config = dict(
    num_hidden_layers=15,
    rope_theta=8090.0,
    rope_fraction=1.0,
    init_std_down=0.00324,
    weight_decay=0.081,
    decay_fraction=0.766,
    batch_tokens=65536,
    max_seq_len=256,
    doc_mask=True,
    max_steps=1993,
)
Each number is 500 + 40 x the weight over its row's rms, rounded and kept within 0 to 999. Layers, rows and columns count from 0. Numbers have three digits each. The size before them is the row's rms in percent of the matrix's.

# layer 8 MLP up, 640x128, rms 0.217, rows 287-423, columns 96-127
100:546536446456534491504447489543540458540515553535516476468539486482457484479476524595470499493485
097:462487525528461465424507519501482465478433522491515464596507526527508467516498495448529459492472
106:449552514540519512490504537508517479472481472457490512456464515499511519442501561569579464451431
102:437530534491511484403490515487451520534499518567523511501523524487473525506475520513482476534511
107:434568571535497511459488479490496513524522508521397431537523464515553508485454570523607469524490
108:462490427508542509495515523566455529409510480502575514487476513497530473394491455539530486481483
092:473530495565521489485489475488443452503541495508549568429574563458477455558576452443435478555507
093:523504526441560491473552585525467488476538470483545480479476543480487485455521571490579476460471
101:549484604490485491472458494464515510521543546465476547455459540491439507456533494509524485558536
093:484538497518593465480511523549492539479417472449562532479511525544504568524556544552572472485480
102:463505513578524500498497481517432469433392455518502504458468535533491451455460506478457567512545
112:552424551596577504488505541506512509513520478476469541579568435501512472537447503576533522522502
100:542529510479558518502511476468529502508490486551502514503512540502508521643550506493525480550481
092:439501540441492436483511437487515466440546467483491400500486476508579472435513473526562485488476
100:441492452543542492493512432473550547503464477545545462431502448499522468431492486457446443474493
096:562541497501461502515509521548557448510483522411454518473501582495594496426477495525493530505471
092:515506516523421527478516494420487443541532496562546559478421470463518432527475469535513520524456
099:541547481471502503514473488563483542570566440456513472421566464502515447495498512509485510471554
105:530497485511556504494488489500493535438600465477458468520585538522629587498547433529583550549524
087:458567523447504509473448476515558568460494470481541504369564529577504549473456526499506477519487
100:516538530573493434507545498536452496492476513477403504527504484545427569462543530481483522535528
103:501490446441452439465363483502571534547479511530536507496440503536564476462485486511500458534531
109:539489494468534469545541487502533512547540466502532431454540475550548528543538488464523515548493
098:487591452436573514498547490444601481486542548530489565533454512515537517526540515430521534555451
106:511500487493469581513479448432559586535534545535492471540486458468491497458455471460437522485468
100:514560439474513480492529535451517444541471490584587528534485507459509443463492416618465501573431
107:466468488527485493425567467505544504475506520460515504463522510522518558510480482506518557491427
108:484478521483484489517487491540445531452455472467494387485482455494521490557473483427434555489523
099:471468465528514452523553450446454532446489449459510486548521539532552495453438412587519560448569
102:442496466630574479482494508532476530523492514577493492462477514549476436502540508533454461518555
098:471433510500452462517540545454452408418563448564514482590490580529542559565510553528501522510482
093:552501538530475500523509491526517548483495433545539515447514499441476443482445497546534491529463
112:483444458496489477443531572463481454519509626449478508500456518445438532610497551469476525468517
093:450527496458472470414521572471534488499525411482482550496515450540522461488575441481409451502525
090:479439526540431466450523525483470468542569471506580597508533508474466491513536486474466519543532
107:492503543528471552502476562538496514493554548526514508535507493513552519565497562532525520421579
103:592507545575531532541465488492494478557496521518519515455405506460523471478494418437514480479424
110:589456484531542488524532514521496467509488454506518497523518435478508603497404481560521500541508
105:508509454502465471510496497511499472489507505451532563468441507457479464505505472461460524555469
108:520501508474457388488499485476539410490490576486521520550416416487490516541476537498473447487456
098:501531551469522497484509484515464505568500534512539559529480516470518480486444456518540395492572
099:537540516496498507533484491508422580523537529538473525461521519465507555463547540512548445573494
101:509521523454538487491491478476428528501443516505497542546495505506512460491462548495516432462481
095:482554445498504478502515482543516489467539473508484534416549529440577535499515562419431470505505
094:451518484505516482548457488512576498485486554526462461497584506502501469445438554485485499499519
106:520521482500499511523544446493507576530502472481526537540507498512461557500510498501530499502523
096:417435451482498502544450441477537574498471574500446483514626504502479437463459539493477515464508
093:466444495489456525435447478508519578545500494494491515401398475565561492480484545552478501491408
088:514455538469484539524627507483445487523530538469450548466485490571502449549533474468469490489506
099:469560471544423491511514476546523503536543523503534513466515501482471424510552512451488583511500
096:433540419511541479463521463475536534447514496576504499487529478529570526462520547462492490485483
109:495415495490533480510436485518532554547467494555477530483542506474521510478474534497519559513412
092:514658534499497526459533536444452454477460462441490493431497464481533433489512522501503510417479
091:551506467505499523508477519578473482560470573484467494488464544545427412471440531473495474430522
102:410487444487527558462452482494496467363556522473461505495457537510487464491478481410506482553473
097:512416502514512480597511473584492463569536488497480520469537539495424491523521494493538483512416
095:516420571503429502520448577446501540455552494537500478480439483468419532444514512516511413484447
090:578492479524446492521479529511575516435526482556553472470491531528443479527441476523514469535453
091:481491445559485458496573503484528540488566542527548479463544428486532476537574484497476534440524
101:517507568504494497535498521545489532518531474485482498429490564487487509513457513478522519430391
096:476513485571439451560531496459498464543461499491472564491500604506486496520547481490455442463517
100:460507507526453535493557484519462520458459549511477523481505513445495537427434435536467456374437
091:489528530591423439489534472527439526476490442454496487549546554440512525517430524519475526498508
103:400513517474516434515600507452397516467471496539478519543451513514451466523489472480494476523456
100:463499555400453465477454488528518530492549485412442512468529506469513458472461483541506588495450
091:445498563515466533474516502486489489542510482518413481513464499476533505517467597467483433560510
097:517463508485464522467521434493529549544406499495542522441515478484495537415542513540507508492532
092:516496496441532475481445425432542512543416510538556517506485590425431529542499537453530443476505
097:490464430514514527530583523519546486493516502603502564477488531636518473510527478511534430454506
103:500484487510526523521446427457485488466478508511469467605468486510397457465560479499530448533405
101:607527543498445502501515460459454477447506400510501498529476464497509498522539463559481522479501
106:551472565522454551569516475527477469512511559465568415483505554506504468502535472514492509524567
100:563558534460520557451497493498459481527406513481421571411473531532514563465503528442497478460509
100:431475501495511469539515501514452507494571481541505415474447456473494575508552540445451542488500
105:459498505523583541540511506495539498445498546533548506450509428522466538496523441493521511466535
094:516492504576509422503544543448481468574486515532475511418485516471503449533504470522482474461541
098:508466459578405583550504503505501419511465563502523512535440526543449535486451465469425487480531
093:464459531480539485486541462490493453562518542444416523544593486461509497568464479510459616512503
096:403524492512509494486430469450578573487503556505454540541483502559566505519529519502455518501543
104:478493504480518522482526573549557475490557527504539454448490513614550506471471475501508505533490
098:502514515430462525556551533540506525490454482564586525478432417513478504539547501514527558520514
094:542501482453547491500559431479505504558565546374512461531513480482459429534491449465546543506494
097:537524513517502526514488522504494514514498457493474530457489515456379481515532492445494516471443
101:447434475466444480545431500509542473464527569515513476536500533503480543553432518476531496457408
103:498567464491470525498503477512554447491575513465506511555468457510558499495549398487486524613530
100:543512468478524455529553522513548440520426463519496498477512500443497529541519494543503521507533
104:496491547590475524609495475479548516525537497503400479538480572446479488415548506484493539521504
107:489522555606495556580520502535543510545520480497541596545558494483443526527504515428453441506454
088:503515501504510522554502548478474472438533489483535443475506401616470472507456456496484510493513
096:493424516481522423457482493461504505520456437514469433465440565541557486488495480493479493486514
099:396465507509504556468438566471436536555507486496456554511456453529464523483556525471523523492538
105:534519469544555516548479528491567479531466497458463480478466452573480485490491472450483567497480
100:478494473503498446544469557447452559550522545395524444541498496499513517505497434518558493541465
099:448517523531461574499471478540517490498479477503510567556466515545472539488534461440481550471548
101:533472496441542473495502512466508450436515497543526444546554463422560612541504455496521458571566
086:584485533534490527462553581465506493518469444569463563532540477530566535453479507391521470488530
110:534478471524545469466532537520520482460556529495538555483517536429504516495489494533417499549495
105:483466478406545501486504448480470462496573487473499511470441537512517564470534497483491532488454
102:492529433514565498496502526614465494540490487536478442602528464494533526482441516504589536470480
106:487493432471520481504506457544503531500442420570483538497558546498484519392475463404565489536502
095:550531415493486509513517539456428508494482518530574506505430458478446494452528556548485597496547
101:466506559506487542437440529548500499579476471469493506537491509525457534464432528474495513477477
106:520501525535459554498601475564531481499566464485431412529458445509538433461528482548470479557559
102:547504570470504500507437440496526487474465537506487503509546525442568487537503495495522486474477
098:479497480503436509466537506497448520504476531539450421498465458525557381573497477476509528485513
112:560513508530462468513581509448436539474505473469479474480553481440427584490512479525510496489514
091:518545506484501566487482428428515500481469544532514494544505522511517470453488460555454540513486
103:431454447556461453521469487533540518529507468527493438481558452468456453495495502465540544567542
105:487502493521441530483447543381526473463494532553510509556451536514531456533553463544454521477458
108:502434508552595542488525454517398476517507489494530462461492472516576570567538523498530572519524
096:508495514457491564520455496502491519450488535517441517492571545539522483458428512502507479484460
098:438488443603501488529556446499465481510478520480519473414527541496452462504513451488495511547538
101:436449526533473498508466438506517461459517524519466511569476486502481470479531513480558502493511
094:494465499437463523536450501447480371505417530463507592461529472458536450479473446487564468539481
099:521436509520463540466536491517498426455538516538481592554465569471470556467551475503502481487581
111:428561499447506561505555552491548520554461434570504537548504499539516445473441546473491502613493
107:459479484481444427509517476448551398475491525456488464519503444447495572496509502464535536568493
092:458477540531529418441473487487518487420600391446475468498522511583473407526544462483529495519534
094:521510540542460488501530514505467476491513468496482450533486517514522536515517474539493489472573
100:498539503538562507391523534447475522511518541531518516483511501501508451475459503546466520520508
095:491548519455570529449474503588477513546521481484518467523490562485459436496478522440476482546483
097:428531533487476496499444462530560518551440555496513510585409517450476470495517573497530515455490
104:591483515500488542531519594498550461519580453443492509506535500523512526522510522487473495539591
101:525526516483493477518498525477484467549486549402482486530472498527524482497464592539478502517443
097:547518470501489434519566555519502539431547509480471508512497519494490512540470466455436536514424
104:544464517476463432399474492469543524494519553513574464496455526523497509510541462587560367508417
096:486552516551586490484505504488521473520457452493484517567499476516548539452414388497447494495520
092:510485503527462496446482547561489448474464494564554449438473494535498425475499504442483485527560
108:424506561495459504535485497524461579507510573493574484548446514527521482510481553467549530507497
110:538480455513478436516488535463442548541524461503603513549479532531496506507532519441474527468545
096:470468578532493541470587498468507437480429479498540535499458443454530492535467511487508511501491
098:472489485434453479506521429472529499537473493583524561494445539481498502477533513463472412532465
099:497506512462472482471533528580518477488485535542500456504593543516509462475486488503519451477492
102:548558573518495499520575468494535477527548469440547521430510526500509482513470466509555453521506
096:525505552527484456530483471491493497501526495459521562486478507513480472474492473491535562506501
104:488502516593494499576522550503504561453467498521466498465512504481506553557466606531429470456522
098:494488506431487469512576512522494451499447506470514553506530475478537455470620425514473533506514
# layer 8 MLP down (transposed), 640x128, rms 0.175, rows 287-423, columns 96-127
099:457474526586485441469464487494490485615483520455514448486555489555551421545503459490582434445490
094:529510510496513472541547457565523470534541431508455498397602533436461512512466432527514467481589
104:547443447490545486603533452520464447548448458565560461562529507435494559558484498416519515454458
096:455456497472525504585560533513446510461511550485510555486527446520586495483492516538527559521475
101:514422447436508443515494522530450482495462499472532572512509504486586487424525492508527548496479
100:496499544419385502432456513430481516491462518472519449588514527504479473537489516425515532517510
105:524498514508526572501492519526431424516463544505456520525536416535388444465529524487505544480450
097:478468497525477475514536571557506528553520474463481460573489480484571469587464487482413495515543
098:504496476473553558595532444509459561517557524547504466501502440477509485505469531513479567509519
098:413512541513565448471462488502523560531497507546456467533526489605473524533488514492523564549480
101:467512490440482526488516465437573536520529523459577489532499520546584489486494492550478520486516
111:549610477474439487464525504568461458568445511505549495538484559475556453471455572478492493404488
101:505568529438456487455473531493398535594509367483525551560511481496527490483474520546594499445481
094:487564510515486521531536521522490481477523445515529511497522475460552508509425469446471471503503
099:463502518498518499509480511453458441528439519474526490487503415502525488558464531547581477504498
093:522503494462461475548511561501496477559510481509499443536493525441457541528535438519465408429509
091:510530531495443511545529482557540543534470584448553417522539558496486507528583564492507444498541
097:512493497538466503464558533434474565495482485480531516493454567429454563507479465490411444492500
103:467506470484489519446511513473455535406543512533497457471476481543449451556464533499516582464535
097:487486482501493502488497442461452464567536502460516554494527434444502496506464557441581489433483
099:598505508593480522470566515523492473517526488493439523499504556513541531543475516482508423495523
102:507516496521545431570517412472511510457485528484551450487499509456477571464539505453510493452543
098:519552471547481486497459460552492491471468464462513554601473491540506511511467555425525440499512
099:556494476568471575441494530522483454518488482445508494510571470506503517433509478463519437470589
105:477486550465520436490439529468497474483552527543521446468513516471531502500537452490523541479508
093:507397589452542485541460430541531491510489502539473412506520633483431563456499459552528523519501
112:496506563544480519560480479427461520498391485518431476510496549483532535480531495454585459544536
103:461497508462456529498508458502522517538543487509534548545476490444472460462490495432511462476585
093:471518470518450478499506513538507495504564553501491495564545501489502553465439562481529559547444
103:476562478496527502455464502417540517518476450539602455467502506490478518489516539482488530475598
100:535523539522514547504445507516494571537486507459461466496530499553478503445433514496462444505558
102:487550466411506526450527499460511521431537538477524470549515545468519498451540522489477489523535
102:485462507433492457454548377540511593457450387515558521525518449540508533471493514482593523459519
096:493530485506443440593456432535485518482450526567516454535468612456494527522516451502560452538519
094:521433532533443550543508462476470524561493607424558452426466473507443504450540500485421447433473
106:434488471478500482468417505444493433493503498587471483453462560495470493542443497490461506483460
096:490466499484448520536555537563474545456433478449472534494531496553551402457548510525535541548559
109:500480522474492535524504450532506525469459503545491458455480524503485485522440495488499587493504
100:540552522473474558505450485487559488491460494543430477486438511501494488486489489440575479496508
103:485512482516526426413514528476450503526525436520475451524425551496543570480541521477459540466515
098:506563467483477468459525472545561488493496496536474424500520569510465534453510522464501513508488
107:596550494483454493510480549592506447440494561499475548533504516469505483479543509525512470453558
110:484446502532506515500509557516481537476484497504476434484474467545532524460517460486518567534517
098:447450489521489553466542524506472431469529477462490585577472500500460556518539440522519505510454
100:526485445514539587451471432488512534493527452453447446557487511528404513511548471470473509559559
097:495480555504501504500416430455512520479472495518520523481527492457550541517445527561417488535458
099:563507571457518470477519546452513484515469491530545517507492474491531533514484539573461585449474
097:550458520465455469480501475486548582446477466454504554515414538467479488499503450492612480509461
089:482474482532459502474481487551498451495459496530524514547490482452517548520538491538539462546471
098:521403417526549477611494459549514490408497551532505434516493531452565560552509443519505505453492
098:506477547476490438505465473556453441507485541433534462518543494491397566512556475563518605480522
105:509597410507530530448519412511498441457485574515495488543526517472544590537463536487537449508517
103:490518500442522549522510515548458491483529488531525562506512521480528529460474538491463520529501
101:510527496474458399442513453478464545439484480486464486459567499491515504535514466567554532499563
104:517436474566490443528444542543589475560532528445487484499518551542504514515520443584491472508549
101:530533446534564517444520406455513569484454470523527493412539553517505495508481471439505502474479
099:544546540531480517487507485542491519499437601499472516468535578541504468488473478482437532553485
095:430557505506476494607466517504557431511489522503416476544491545548525504548458520511526555479563
090:518501583493399516490428562540527557475489525523489564555444532563472434480480504486522499486521
103:472544466460553438513530498538522481570478477473523496503466475484561514465521538490454417502494
101:460504551464517425477490513485453536467480573572566435517535472492573508459486516429537520529534
098:521461496464493497551493536513548534559497578516485523554521479543521455588504486499477511620578
091:548471500449489622503471540491542529544514556554493555553467507504450483509513451507532519453476
101:597463467584417569426555537488506480445461491467450488504508501558527517487450477462554447453523
098:488498464514525483470506500555499503519461532478486513509448465483548533463484554428499438479517
098:536516528493454564556474487528479519499483526457552456512532490510510516447497358510504500544455
098:455536491481563525542537488508504473524539516527506485552461459423460483530454561469511478475488
093:462445479524372503519526513496589467503510497467497484455574446515501519478526501553405413495480
100:600479453449502473482475465484506493523519486432456464453509508376548537452514477527418563456529
106:508495568443473498465466440497555556464596486473489448556555534473504603528479521517531511465430
101:521450462460486548499474507467526509363521532517484477503495480437519466483463535472467463485454
100:511472421515495416430569460560573543513471518454516484508448484462523456479495489524475471529514
102:442449510507531517571455479478484511471508552487522499534522511504480457518466386525515501548463
096:494498506539525572427461470542474505514418553465486531455566511613497495489504534591535481453483
102:511549491494500482421511462525487499540419445489503533509554546522547439517502457475514527542521
093:485532548526454574447489488509505520552487511426473462579551508565447519610505443531397510518500
099:491523515482525460479490537510530520533443451474453443488435517499528488427521553484530446426561
091:483501457464535525453510508551455520468490508469448454544491482577479458414582456531478523566479
102:495506548489526471544542538468500417419488546476522449480516461464512420488521453499541499483514
101:519525535518489507520521496464538484567458549482494510521428530490542607578492567489465447453492
099:544493460527566534414514495530472473441544502407459504528518548521490520467472478506558494453469
106:485518456462467528437507498439540505504468512525436470488435543462490544439552540531532460459411
096:557490519526474508449536575495541470466521466489489488504451541529579462499578566564498498520560
102:561508469568499571645478504513456460489426581478481539449535488499500537528456521512536489535519
105:422400497521476583479495485551481508410512410487441458470501540454467506440536480446549485453515
105:473480535474511490536481451530511589495493520581474509493463547449365488537493425464495444460528
097:521494533477490464467434498536506504464567449520514543510565490571541482497524535566511423464546
107:415519528398539435475444540473569488528529416453497393479481502505547488497512501554501488536465
092:518424475427475473459467482501508500455490418553455507492525560473507539506601472513501435458449
097:540600496511470507500499522504487507439515610498462525547471510520485566556546506523484538499496
103:553518438510446475494511482529497493489390492421514524511410490448461516439473501532488431537438
106:482517442594512463550516491546490480459466483491550569486550440518432474528527472518493491531416
102:568550552515514547456509456517474465474519489535498557475446449540454476485473586508520501506516
090:560527473473556478466525478420562444486523452488532475446493470520423465481487468570482529521507
109:533514492564532533543460524528471552464486549569412514489544524540467450495518502509504488469490
097:483447507507532575517476469475486441466470474538582472490488492467586478544534526533484531526438
105:489481538430520489538478565493516432484563446468535454548539476466423516559554433494535505526551
107:484520398557483446481487487475520505424512537557456525513512483474481507530478457556498498605523
095:491487459431468519501472438423471424509529470475555506409523470430474504546451510500387493462519
098:505534569509533502530525503544519517560508502343408488493449410483513525498583456438472498413446
097:555540489464470545436459469501537433472476536482489496497540540480541518439451497469514463491517
095:556491507494530459478601531423397465478441458601584489495470474462546556459501487508546503502487
095:438521450501462493579507479451468528476459520505541570422532498455512494472528479422607507493450
102:515514475516516497572458539415479577482566479538473482517529553532449477439459502583476460531490
093:491534400459465496446549588504481499526543563515534435518480474519484553504551505441551542511509
106:500495553460523482468515586493598429503466524510523476571492521492516498512492547475516503483477
098:506454545491528502561584464509484496580513483551564509563480515467578534516400506455545505486472
105:487481487509511511457489444519475580506457448520502548435503437556499469494500457452541557486442
101:478466485518542517509466461547391520477527479445472521493463566508510443452462539481536421507569
105:451433450453536494491400478497473469595506523526504561507435473487561527484473519464484536498551
096:522429444501449449530567493513531508451487429460555454557444542429551546494413493553537474470459
095:497484527456458548440511468523408467533475461579458522515445497532593519508555476501471434491496
099:510456503476497489530536536485557474568482540524552477551522515480493486565483507513477501471490
095:501502548577544469456522485461517533551496433429503494538522459513516456464501531484461457462495
102:448579430588488505416458515450543503499474491524505462507485519562531489459510508487464504462442
109:517439487488445496495481474514450546417543477492501495556559599489477455529478453438475515470488
101:478512485548519539475434520527463568521434558569395496503456491520551526448509524458507476519475
100:448522481457541483554503563513482528527508456471433500530437473410429488516498475500485564548524
098:522429465475561497469531530503544561510469442475545495495531509448593534582452522457581575439523
098:526509510485464477484462556483444479492469488509456488510515542414448503482583496474489464493513
102:522523492475444467536532486430494520537422485494479512462504454548506565505463498530438495362514
099:444519510449478557471467518453520422540466495574433533530514509504496625442461484519453514434528
112:547474480490449528540433515463497536461474572499480478487495504576505519537513464472491480493569
102:538464491541561552465500472568460551596530525571533581538475470530478565505501429531478481468457
103:515553491594527514494544513498477525464435427509401527533461435488532516548484506531598490477551
108:489549497519438515584516544465497540527612465503449415508463460510458497537518502500511529530475
107:489541542431488537482489478498480513497509515494501508513455490519510509495447542550459417543498
097:528487474459498503535508522466583476493612553463490538517511517500457526469460479502485602470499
105:585491458454493512476530536482453462509470488537488488470579469440578483505506535519509516500530
103:475473525508530529491504477501583499568494487494460503515512526499529532487586477501576490516493
096:505480416515453503513485479503443536541528528475439495556449546471495544545506522457450424511504
104:503508511470479553441511492529509479492484538491454473461518508463504563506505597616497481465547
098:449562540497520497516479451441517473471526533554443495484516547506448516539503487466482469505485
103:460494586515603517461529481527502504449424493539508464507523476470499477461534484481450483533444
097:453558450510484544439499568497560536519498474597522398524488494447447505497499453464514491427511
096:516465452424445543428508548523488424538528519478504494537500483522499415486537362445518509533509
104:551458552457474526476582494531534432376486531507488532461521510504487445512492558514463501424445
# layer 8 MLP gate, 640x128, rms 0.218, rows 288-424, columns 96-127
093:525480400430478481467524452577464521561497536491570515471526561539510508498452549507501525477525
103:513487501524515549528514426546443524481471457535411478417526488509484507516491465433522468621471
095:543409557552504556483505501571518502569463486506478435448469552553465490552474479478527485477463
111:452593477449419469487445473539476469518529604532461505529493513500434524478466536501395515491520
110:439423493523502503524466500447512462608512556540483514467499562521455491505507537527532518437501
096:484515449482453503535473453497498390404449480467488550492521511482495460498512449514465560480442
097:620425528529516466520474531476459469495564516464489566509512505532495436504514480543446501481429
094:563535528529408483442512478500467530568478526486483584545489497493415459512476429494496492588499
092:465469481485508511474507514649456514473453475555429525464562513538528575421406517540459567474486
101:535533515510411528561543441537431517458508523479519418452453400519460516453566456543437474486471
115:515514537469456509472449431555456487569526504463476484473464560510525533418511546496508549450529
098:500521521497460500501487527504443511572432464534521511490503542588546474460474513529514446422551
090:483542518506481633456447496505408452468518506538529517497531554533534547487457498529498453522477
098:469442496575452511534487420557482439530475464503463532470504496558452509495549526548479530482553
098:586524516421514409548503492622510493556507476508446436520495524474548534476490441504509428459541
091:529492438543536486528507477528546494533480497409469425557577496465516560491572544514526578475453
101:475461480466480551518482522520484461529514482468425528458472516498539520518517437562457473451453
100:519482474476488530516424460537526497412504522559495500517584500482522536532538457548466437547481
101:484541532500475482524509531533535497448515505489506530579510469524499524507529428509461475536575
109:568496492468463456484436428506522551505546509508558502505422515458548494529583505513448560519478
107:481465460497520478491537464538482483539578491446512470462503454533437461522501491458478462465423
107:463574506527497495486518437471487503526504531510506520444445501510453525513537475495577507520564
096:506506457507455519439401479508383530451450502509504543548516492500503519475512522592473481518501
098:486460485492494530521484389529488544550503535466493374465507496361487444481531540553466566490493
098:521476523468550486458474459541511546479602515470412540489416553528495463544536481500531607511514
105:563474387547450536482543443527511447489558517467547457467540518490476539473528486536536536470424
108:589494544424493471503547604467467485501532482498468500508480524517515484573562528524538446455496
099:538509508435522511470521510495402527540507483474526484572512493520449477522504478445493590486505
087:537487468499531490515495475509484513520508491563482484492541558575467451534636425497419442562493
100:558501488461459523578477526518463524531479506542521457449490441441487514601491477560515530497496
098:467534414496453568494566522494527541477494544522495518528463522485471510495568486577529463449560
109:461456566522516452524513490516465517535508470527489538551545521571566515471476512504557487445435
099:544518485600492526589532475512481530499561496514435432388515488522453489521482470471482515494550
091:425510529500522500474512507496499461498492447484468538494498523480463605452515526565522470510491
108:501532492520488508491448521509536429479510446574503546512510477437462539539560485604561535442527
095:492548451512427502507580477449525448491458448533431562413561526544493469519515446500389515512536
108:460479575448410488412490533490578511461493437583497504467411495524493534482482449499505483428504
099:597485528501547475565517491472559475507538448477440557550536477428509551429556553471442444497512
108:533508496474532419443489483534479479511464499509509452462480539474504439532490478477483522493468
101:498467477463492556538474434440462512479554505573561481500580456457566485420497503489517557505494
102:425463491482461588488457499493494462497540442489485570539485461429524476455561466451488496444508
109:518458527508457525512495502462532530463555496517486481431477530481489521471517461495461575514529
100:505525439463481438536567521527484473553525448545524518472480468441562447468507493446477440505542
093:570394481574474424471484521464461424482460470502419502495475504498519561518534462544462505463545
099:529469580509439513453471494533490531538506572550536473468486507482540491483437500537493462490544
101:548432482490505483523446508490449511466565509507487451546476500550509408462512565498513461504517
090:488577501502474528450457477518457420406528516526525504454483465496482521459484470430453506551509
096:476481473553496471535412503407472477543456463459540479552463478486490470537560444570520447552454
098:549467551451504485444511529473481463560555514452523565518507445534451525415522544518443511545467
094:515495517535439490519493499554527443487481434460511431513502475451536421481548489520476457467465
104:498497521500591482485559462513491453508549484495491456536484469465543547526461476544523436569503
093:574525603486447473451519488493501485506505438489524506421487554503493462474479546487535540414425
095:570555563499473461473496476485576490471479438511447525403494418453543507479583521531499512518506
101:558466466495523483484470394517477516518539527464434501505479473523453452506536522441582460543466
100:526522456485499463426457556452492449493495515451467430468548484586500475551523448526485517455430
090:571532490512453488471565480539542557489514521485468471511542582505527545539563542531468522480495
091:472528523540476478548499580512484507509556476494452478551511480487515526495567531523469526453524
086:474517479530459476559547455493464498455510517572590517524424483542521473470542502462498505446463
103:514563583432497458499513527557484545543450439473488550493496498506508518451567484524437495492601
095:498526418515527488508517513588514501438525501511488501520498480481511533536444514534433559490518
097:522544483477481509565517537493574528502478490489533491529525509477516512535533504517402483445582
095:455460416463459500499468445472507489541525476505531552522485476547499546470542499576567495467498
102:485539466501487475585478455511488491489418452484452473556518466447492499490534510584464544517454
095:587509481520461495491475517532506439520448475536487611531447521483505547539483505577489415532510
098:506475476500447442423502518524466388521500479496473572511442444490549454483530598510469434496558
108:486528454525493479517489468517457498517551479535472466571468457446450436518525522466458480383560
095:467473465474496459561542419488517479522503495525512446493499556560515473591508480479526445557442
095:486543544431485496417521501460526555520464450430510471514469535495458556482538490504493489480482
099:500495491427447517493458475432510449473511522449509506516507535479425469463519425432510486480459
104:447498561536527507522490485464549558577487417474473523496444540485462540536541415521521524578461
104:525471569468471487481505458485495475552465431530517574523480504533500514436489486466449479373511
101:463477545463478495510478599509524488442485489474503485484455497540511529483497499548498461506567
100:487434502452511440496526523508562551474551526461501450509502571607582534484483496505541503451560
100:576489501431488527494457525554499506541480466512558482516488466432448521463508567492517470486511
109:441462616443473480502483556443501516450536545457442445521461477418463531472497466513481498413558
091:498470454581456494535513574444576516493526501570524527499467422529521569583474503466450496466499
100:544437524484503443499371502525492568512455445512500553540464482515509490534475549553545489515513
102:454510504484501471473540495461526575495486507511491552489435513585542584526499496544483542508431
100:557493467488552493436424468464467466409495477549528507497462553548416445519532472510510554549539
098:517469541434538473488495478478448485481577395459540539443509477491523508477474465526509436453578
097:479548447512574554474483519478519410501415449567502458495475519518549503474517542478438488491443
103:511478487470503515468538509514445443496538536450505562470447531457576462476597520542623499508565
093:495406515470408513460521526481544500480500480530477496487509505507532522454473516457497628473499
103:518445449460531518460526483575485528512461514474454489427529535400510490482509513527570424481469
104:455454494443537447509487557483467433504556431463526542509572486546514556463560485475523508436455
098:489454548472444547490464495539504545467484478549483507545507500477506474417502470476522530534475
106:482556400482440441466446475477522465524459458497466533554541455541488537470520503531478529514561
086:466455549482448481490549466443476469496525548470531459486476493546549439579528449473508452543471
098:470410504487492487468529515562542477533441552521507540434472432517449529420549401500416421437489
099:544468511509452438484518545491462481472556487552403481492436514530450460466507512431542514488429
102:473516486496463524477486479464538508506521471533503501538524470470512470495532543578512504524472
097:592443453574483485495458509443504473504523510504523467519527565528512511465585454494517473504518
100:509489504508496577511494458583495466511556536421471504472524475522552524473457533473464510484484
104:485467482490544447477535470498475458400553477561484425515573505452483576462487449516520528534506
085:500517482533579480514463493471495493492457501492483431443529467488580485420560551489514481585503
106:502440523562477452475475497502482454520563493503509503415469480516459558448460489495436528501543
101:544478580423468525502517486553529497518549538484501528511481477462536524455540428466471528463481
106:478508500556467476408502462453514499518539480455532498466438501440430490505499465466469512532559
103:493499483466527498523537533474425452490465519469496551520510572436535535512474592523491509491421
091:522485500504487530516397434569577514501482503505424471452420514509588499559497497466498489432506
104:558510532460499479532509496462441502480427518476492473473474507509572455474594521445467528560507
102:444531474513565506450480479542540491483454480462458473462412556489424526527543580551465532504533
096:484445583562449475541526443481465495520519552592567431487601489459468464447486494526544547534575
098:524519556399426496477419484438501490481428515449510517521490432438479534582476544456488513583479
102:534508497535478489534465501466549459483522492495561512516487553506491528489493490485496416474541
099:530474509491440488521494499550560458525486459515476529478605451499437509494553553497460505530541
102:472483537530531471489480483510554515495478547415450516459404487499532495491546517546480459428620
109:526476473510470540522485478483428514518507585449499501500555419612496478567563503510494514583359
095:487521483451384460457479569444498532504471468498536559456469470428495486488524486483477486467498
097:543524447534467454548540541426553512477475455497561520476522445436473518461565563512475479459454
093:503462525444478585555439532494512513538552479470547509545489521421571526561578485548521485495439
100:459465450550416479493531496423535441453495497429483500522499513496493448524486486531467441427452
094:452498492491557569471463552489431495530445563504542526505494506492489507480488463379451512493497
094:499567516530452540573447459482564468448509498467464454512539493423561497417542543494472496508548
111:464519530523497521469546499550503529487520501478439583511514558470539446527534481453515438466483
098:469533497531486486550486500569520497508418497457550565475497570493502497479506494532457535512505
099:534460565507479452421492447539504401475535457458500449531488526552522494488505473520493433490494
106:504447524482511539374566391559490494518515501401532481464522515485592489497493536495468551490447
097:506478476487500528462480492491466470476493520543554456532561522482498577455576491518487572465392
105:486539564497478527455584489515510486476495547561472493537504525475557484526571504603536521441503
095:560488517458516513516549490571511545514515528530550550553493491514524477468484461475498474518454
104:538459502492525406489516493472564532478573512524518529497444532441569470409498460601529478472496
095:467545482487452454545481477454463528481470494499505509470579466450464470483512472482409552504492
096:543546532498528547479478510578547488520543488522460542555506543467487515504466522454535519454472
106:394506505516457431433381461523510415490532484516483585487490502545481497488504498464584508449526
102:459455492499465485513511453394448544462511492542489504515469484521549508511447527473572539476523
105:470459460520487528502407489443555459492548503436469564516477524532449529426486495490482602473441
109:541467468483485471479526457551534479480515530526490551549504510481482530495521453509428453511488
111:477469495500496479513553496504450509476480451495469506478481524418524472475482446481433549489525
100:460475441478523479484486399515455519541553526511480477534457543385497535529521527402496477506525
095:636515562485445557455501511586483579548531497496471515511515494479474570478493485495513484511497
103:502531471415470501493457462477485494387505461527479476469451515594538507513503515492479474591531
096:509514453553461501443478543484469476494480464482526532506392462433493511524502460525442506450594
103:437555606515486443504486513464525483486599509472526550471574546520486492528502501485506478453505
100:499505526501567514536467455555474464574582465510487529494474475494511462544526449419476511545474
093:547512533463492568501483492530531568524583427551483493522506509434439540534508507457529534457485
104:467467467513450460504534429463485525512503552534528470543563546474505482532530570501399469520523